config.toml
hidden_size = 160
head_dim = 64
intermediate_size = 448
vocab_size = 3932
norm_place = "pre"
init_std_down = 0.0
beta1 = 0.95
decay_fraction = 0.856
max_steps = 2368
Each number is 200 + 40 x the weight over its row's rms, rounded and kept within 0 to 999. Layers, rows and columns count from 0. The size before them is the row's rms in percent of the matrix's.

# down: layer 2 MLP down (transposed), 448x160, rms 0.225, rows 4-10, columns 0-159
# gate: layer 2 MLP gate, 448x160, rms 0.259, rows 5-11, columns 0-159
# up: layer 2 MLP up, 448x160, rms 0.255, rows 5-10, columns 0-159
down4,089,200,155,230,178,262,196,162,235,202,256,179,217,166,221,324,212,290,165,205,211,143,149,225,166,206,198,252,186,111,183,224,197,191,162,207,220,196,277,234,169,202,149,319,216,197,175,206,177,180,186,270,235,153,194,195,203,165,245,197,219,277,211,164,188,224,151,230,147,131,172,259,218,251,228,189,202,160,201,183,197,187,228,214,256,179,207,288,177,182,201,180,221,191,278,192,230,227,258,213,215,237,230,289,224,230,166,168,198,239,172,210,196,198,152,202,198,104,171,208,212,167,236,137,229,207,221,234,287,185,184,175,227,178,159,173,121,129,213,188,174,133,203,220,162,162,179,212,154,142,193,190,306,272,179,223,136,207,168,165,222
gate5,094,140,244,261,156,128,177,183,211,234,215,238,226,244,159,221,211,153,188,190,237,216,206,203,156,143,236,201,262,198,220,75,173,173,160,101,198,210,223,198,260,210,172,215,208,200,191,227,214,134,219,196,153,218,225,148,234,174,196,232,182,128,177,267,232,120,202,169,170,254,220,195,213,203,179,216,251,255,184,198,229,203,241,87,224,216,290,175,161,208,234,250,224,265,239,224,205,264,221,209,279,195,257,245,176,156,238,259,192,203,174,199,180,189,194,186,191,208,220,262,190,193,172,258,200,184,147,148,190,203,165,158,150,212,146,296,190,208,246,211,183,215,241,168,266,181,257,139,151,287,225,168,189,203,211,192,158,223,154,122,137
up5,105,190,232,245,195,196,178,214,207,189,164,232,182,145,232,113,223,217,190,206,234,249,193,201,167,123,210,204,235,217,178,114,219,248,126,144,229,175,218,154,262,132,256,172,225,142,212,212,236,165,199,168,214,202,242,180,222,195,227,226,160,126,184,230,243,154,270,206,198,191,261,261,232,222,183,197,143,239,180,198,174,164,244,137,211,178,338,215,172,233,217,202,132,269,273,177,178,140,191,256,287,229,250,166,109,148,210,185,189,192,195,191,136,120,227,135,219,182,190,246,155,218,159,222,208,183,206,164,194,167,241,190,184,223,216,211,185,135,245,121,171,228,190,159,271,163,233,206,140,262,183,216,179,184,174,214,163,251,209,140,208
down5,107,191,276,207,132,190,194,177,209,186,179,286,209,192,182,150,243,194,178,167,251,181,230,235,196,147,197,265,244,189,237,222,206,101,222,174,265,176,195,170,245,174,148,222,167,203,172,171,235,219,168,221,162,242,204,157,189,172,179,214,201,126,182,151,158,140,222,178,277,204,214,240,209,227,179,142,279,153,251,198,222,209,232,151,256,281,203,211,196,205,258,151,137,172,264,139,248,239,246,190,225,218,240,233,158,186,161,221,166,200,205,194,291,166,180,200,232,164,290,252,223,182,209,214,207,164,173,212,196,177,171,143,103,184,188,169,229,241,217,174,207,161,255,268,195,204,249,217,119,278,249,241,200,273,125,227,282,231,172,183,177
gate6,103,216,289,213,222,216,182,225,168,123,255,157,280,190,152,175,205,227,180,169,189,122,216,205,250,208,146,193,191,197,233,183,214,235,175,161,193,215,233,249,275,182,193,255,187,286,197,250,173,226,295,186,173,167,227,87,155,155,213,222,195,211,188,169,161,199,171,221,199,169,126,189,178,238,218,141,223,225,206,235,194,192,201,235,257,152,210,266,168,270,215,241,171,195,208,260,188,201,189,216,233,204,174,213,174,202,233,244,286,176,205,163,113,140,209,249,147,152,220,224,234,298,168,200,120,160,176,250,231,208,198,176,167,147,151,152,86,207,172,211,128,260,201,206,252,204,187,238,173,212,188,196,191,183,214,211,261,251,216,171,272
up6,101,203,246,160,236,231,209,221,173,245,188,213,243,166,232,162,177,157,227,127,248,229,228,233,277,186,196,272,228,178,153,184,159,278,254,183,163,224,197,190,186,194,156,151,199,153,142,245,162,204,271,231,143,195,214,115,153,240,234,222,236,180,118,256,175,186,175,206,148,286,197,181,210,161,204,257,228,207,242,205,129,141,234,297,238,255,191,228,198,197,166,242,228,161,277,208,202,167,173,257,170,188,132,226,210,217,282,235,279,244,163,199,177,239,152,200,193,205,233,166,181,273,162,167,150,168,218,272,246,194,137,200,230,186,140,209,158,185,219,145,204,205,197,171,232,159,257,234,193,170,151,196,192,211,170,157,273,167,218,128,243
down6,099,180,188,242,142,145,211,189,224,209,253,208,189,146,238,100,154,178,172,224,167,178,204,235,143,231,213,212,161,214,284,169,202,116,195,219,198,161,148,172,180,180,220,136,227,155,221,222,275,237,158,169,250,160,314,205,210,288,177,154,201,198,169,252,260,252,181,169,195,226,198,167,119,186,149,233,260,207,192,200,237,214,140,102,168,246,207,178,221,190,230,184,183,203,246,210,256,200,169,157,160,245,240,126,213,177,251,185,193,269,207,284,177,201,150,164,166,260,199,209,172,176,201,236,188,207,189,213,108,158,212,246,218,252,218,215,257,223,269,206,205,176,189,289,164,220,211,195,192,156,251,181,141,204,161,180,140,184,125,202,184
gate7,089,203,235,155,202,227,196,216,162,238,151,208,249,147,135,144,155,138,258,189,244,175,222,229,165,242,152,184,258,134,164,187,121,152,244,202,248,181,148,174,239,241,237,193,221,148,172,166,217,200,162,160,244,198,138,169,185,219,208,185,201,192,215,233,206,227,186,203,230,195,275,287,126,164,127,160,184,121,209,238,161,171,258,174,206,194,213,208,212,151,225,143,247,156,242,112,221,182,216,213,215,233,138,169,286,207,158,219,170,168,148,196,186,236,229,217,203,225,193,225,239,116,240,190,130,214,189,249,166,222,191,171,176,157,182,220,213,146,184,157,283,238,205,284,270,181,122,190,147,219,217,262,188,202,255,170,142,238,268,180,162
up7,090,283,207,194,187,271,224,206,266,230,180,238,221,175,118,232,183,264,190,216,133,265,178,203,120,251,236,156,207,161,189,198,222,155,231,180,176,232,275,263,189,239,231,236,179,243,217,159,175,201,251,213,196,225,187,154,166,210,244,160,199,199,158,193,184,156,109,196,160,169,185,277,206,202,185,190,214,198,240,181,225,234,261,230,186,161,237,191,197,198,242,169,220,202,195,246,157,213,174,206,304,131,152,190,174,183,182,240,193,184,276,207,155,245,168,168,233,207,202,131,218,211,129,206,195,230,302,165,198,109,275,218,238,233,164,198,212,287,227,233,253,217,198,190,271,225,224,147,197,232,210,181,205,226,186,92,236,208,132,130,248
down7,102,160,178,200,188,117,229,175,148,184,158,202,185,198,203,199,207,214,235,185,257,188,175,285,211,171,242,291,202,231,251,238,193,182,209,171,213,215,218,220,238,98,173,184,256,238,241,235,250,147,176,167,225,133,274,161,301,194,175,214,173,228,184,220,201,165,247,152,195,146,192,190,177,275,293,222,160,217,147,163,194,196,175,230,227,236,112,209,158,222,134,227,173,212,275,163,198,209,227,207,206,204,213,152,167,159,167,210,227,207,163,217,243,158,181,185,221,232,193,159,170,245,247,249,211,193,129,293,204,216,175,227,225,124,252,189,165,142,169,156,190,119,160,215,176,186,188,247,186,253,161,277,267,188,143,248,238,214,204,289,172
gate8,106,225,150,191,180,243,142,155,170,282,180,152,203,185,219,221,174,234,170,173,229,201,170,174,194,288,248,258,204,112,192,156,227,190,284,148,252,194,221,152,243,168,196,225,201,128,244,203,202,178,250,241,200,229,229,211,254,178,180,214,198,214,191,80,175,207,187,238,185,232,194,153,103,246,267,214,109,161,173,191,250,316,186,186,289,165,251,207,212,162,256,197,225,196,208,215,273,205,116,180,267,243,207,192,223,246,218,222,187,177,290,249,187,248,166,216,226,154,235,186,223,232,154,166,184,249,207,225,178,187,149,187,199,196,169,187,218,225,192,216,173,200,226,129,165,191,221,223,222,196,203,253,252,238,291,235,187,168,219,148,169
up8,098,170,165,197,236,227,169,219,185,178,192,132,175,173,228,172,233,183,220,240,179,203,156,207,249,185,204,176,213,240,127,213,149,92,210,262,191,206,214,115,153,269,179,157,125,179,201,206,184,158,231,177,224,228,223,175,213,236,204,210,213,158,219,207,232,177,297,226,232,248,208,225,178,182,263,273,179,148,168,165,180,210,214,241,136,196,218,160,250,273,188,185,228,245,252,205,197,173,183,133,228,207,293,184,176,122,181,210,235,214,164,206,298,178,204,131,187,281,198,238,131,210,155,230,186,223,258,239,197,212,160,123,242,192,150,128,95,185,159,300,209,157,243,195,188,203,209,191,163,246,161,172,178,196,176,214,256,187,247,252,217
down8,110,179,269,205,167,232,121,211,228,240,226,185,193,229,169,168,198,276,135,198,277,140,185,242,139,216,212,268,213,211,249,135,295,220,219,112,237,229,214,222,250,177,240,224,227,178,163,234,241,201,215,221,210,253,160,191,195,183,179,178,174,237,170,211,187,268,223,110,209,135,217,135,147,184,219,201,189,228,232,230,212,164,122,185,207,167,203,213,156,171,165,215,158,151,220,191,190,216,117,217,205,169,157,181,320,254,256,189,245,188,234,199,160,161,201,254,185,161,158,176,247,247,269,163,259,278,203,221,200,232,218,194,152,187,154,218,255,234,203,209,224,246,189,202,202,169,246,175,245,222,222,295,180,256,271,139,198,204,230,138,176
gate9,093,157,226,231,213,254,166,183,164,176,183,237,213,147,166,235,157,169,172,216,167,170,221,170,177,162,214,161,229,176,200,194,189,210,154,199,212,183,227,233,194,219,205,169,129,192,196,211,228,137,228,132,208,104,127,264,252,279,168,224,157,253,198,173,229,219,161,149,228,246,246,214,181,186,171,170,183,228,264,172,209,204,193,286,164,174,170,161,230,169,234,229,126,228,179,196,142,261,154,129,217,206,257,236,208,204,109,188,157,230,160,155,175,190,192,257,112,213,152,77,242,284,206,167,196,143,237,192,234,246,206,207,228,202,196,255,143,205,159,221,273,223,184,172,240,141,271,224,213,191,121,257,185,215,236,243,244,226,273,212,191
up9,091,139,171,249,178,218,223,190,235,193,159,248,215,85,180,202,209,243,163,177,185,182,205,141,167,200,239,137,158,229,170,201,245,237,164,202,165,220,208,336,174,192,131,146,202,232,225,196,182,222,169,131,216,220,163,174,307,224,219,203,213,216,188,204,220,217,206,163,124,219,188,215,220,208,163,226,162,219,188,234,245,205,245,197,192,212,215,157,242,136,226,184,253,179,171,174,219,233,245,195,208,228,203,245,209,150,193,273,199,232,176,180,135,269,159,227,99,192,182,176,238,225,155,90,205,225,302,218,216,157,196,242,181,228,195,219,167,214,173,236,255,205,177,200,317,151,298,194,170,183,186,221,231,225,226,185,134,146,135,170,201
down9,100,234,155,209,186,281,130,150,209,212,213,241,232,247,158,233,183,251,196,216,224,239,203,230,215,267,180,269,305,218,228,193,199,183,191,224,287,284,192,148,262,218,241,190,207,145,185,143,197,187,186,173,164,132,176,217,159,186,209,105,126,192,206,227,197,188,198,136,316,183,257,206,185,212,109,249,186,189,184,163,182,243,205,229,225,154,244,260,169,268,214,196,130,238,204,171,133,224,155,183,201,221,209,239,224,234,213,201,147,219,199,261,218,196,190,202,250,162,153,163,249,221,259,220,200,172,260,273,194,248,188,183,237,186,192,173,166,186,248,204,181,248,169,220,170,321,187,221,204,217,179,166,225,159,245,246,287,195,198,202,206
gate10,098,167,172,152,226,230,171,240,250,136,184,264,255,239,168,153,175,208,172,200,142,153,135,196,167,266,271,216,259,176,195,214,153,193,213,186,202,135,195,286,187,122,194,193,194,187,201,206,188,241,187,131,228,193,185,176,238,231,177,177,211,182,215,238,154,244,198,215,226,201,154,237,287,174,211,215,240,94,126,290,223,187,217,162,244,202,152,252,219,151,191,202,215,131,132,211,193,163,201,187,149,269,158,195,218,189,178,315,251,165,179,185,162,272,184,185,126,154,183,249,246,244,240,207,267,200,246,210,218,200,241,217,175,167,189,122,217,238,124,185,167,251,221,190,224,211,234,256,126,213,149,184,213,195,255,187,211,140,202,190,216
up10,101,175,251,170,183,183,221,222,211,144,223,242,208,245,257,190,223,112,173,239,219,126,238,151,246,154,163,76,160,197,194,234,232,164,165,215,186,247,174,217,165,257,252,183,227,220,214,189,222,232,185,163,248,289,199,174,174,204,233,162,251,178,206,271,217,171,203,211,205,228,219,158,223,219,285,194,169,195,224,167,169,163,207,209,177,188,203,195,90,141,194,208,278,267,258,136,215,203,225,189,207,194,226,170,168,160,180,171,183,263,247,151,173,185,259,147,206,161,182,182,169,185,156,216,220,234,212,233,156,123,183,215,176,128,199,195,192,186,261,184,193,213,222,131,149,170,270,209,205,199,225,255,222,212,192,213,63,245,162,153,100
down10,106,174,136,138,181,240,233,223,228,136,117,167,158,186,244,182,247,213,149,242,150,161,221,206,240,210,203,177,181,259,134,192,239,212,202,195,162,205,300,202,183,205,183,163,209,184,163,216,243,215,210,224,205,207,269,184,192,211,207,195,187,187,274,200,264,210,247,197,199,230,205,113,223,110,217,214,209,162,166,192,160,220,268,244,200,280,255,217,193,203,152,231,240,180,216,259,250,220,176,276,177,219,199,147,151,198,120,242,225,136,252,203,234,206,154,169,176,72,100,148,161,211,157,129,238,207,153,180,201,228,294,156,220,186,188,266,164,213,177,141,189,235,206,198,174,229,241,195,264,232,188,197,246,222,229,201,259,161,163,170,195
gate11,099,269,182,190,226,159,195,158,233,213,187,198,309,250,174,187,184,109,224,179,198,239,178,185,198,146,159,214,214,220,154,233,192,263,195,251,183,132,221,170,151,134,242,221,126,123,234,146,203,274,165,191,196,164,185,159,209,203,190,182,216,215,227,257,164,227,226,274,187,183,225,174,202,246,178,206,255,206,171,238,147,159,209,236,213,210,186,252,181,230,190,98,302,199,171,145,175,203,252,222,243,223,136,262,220,202,205,218,228,180,208,212,159,211,280,107,209,207,161,255,145,278,192,257,207,191,192,170,171,180,141,163,253,149,260,215,208,219,175,180,155,208,247,209,233,192,93,165,258,167,210,207,208,191,132,220,238,270,199,237,231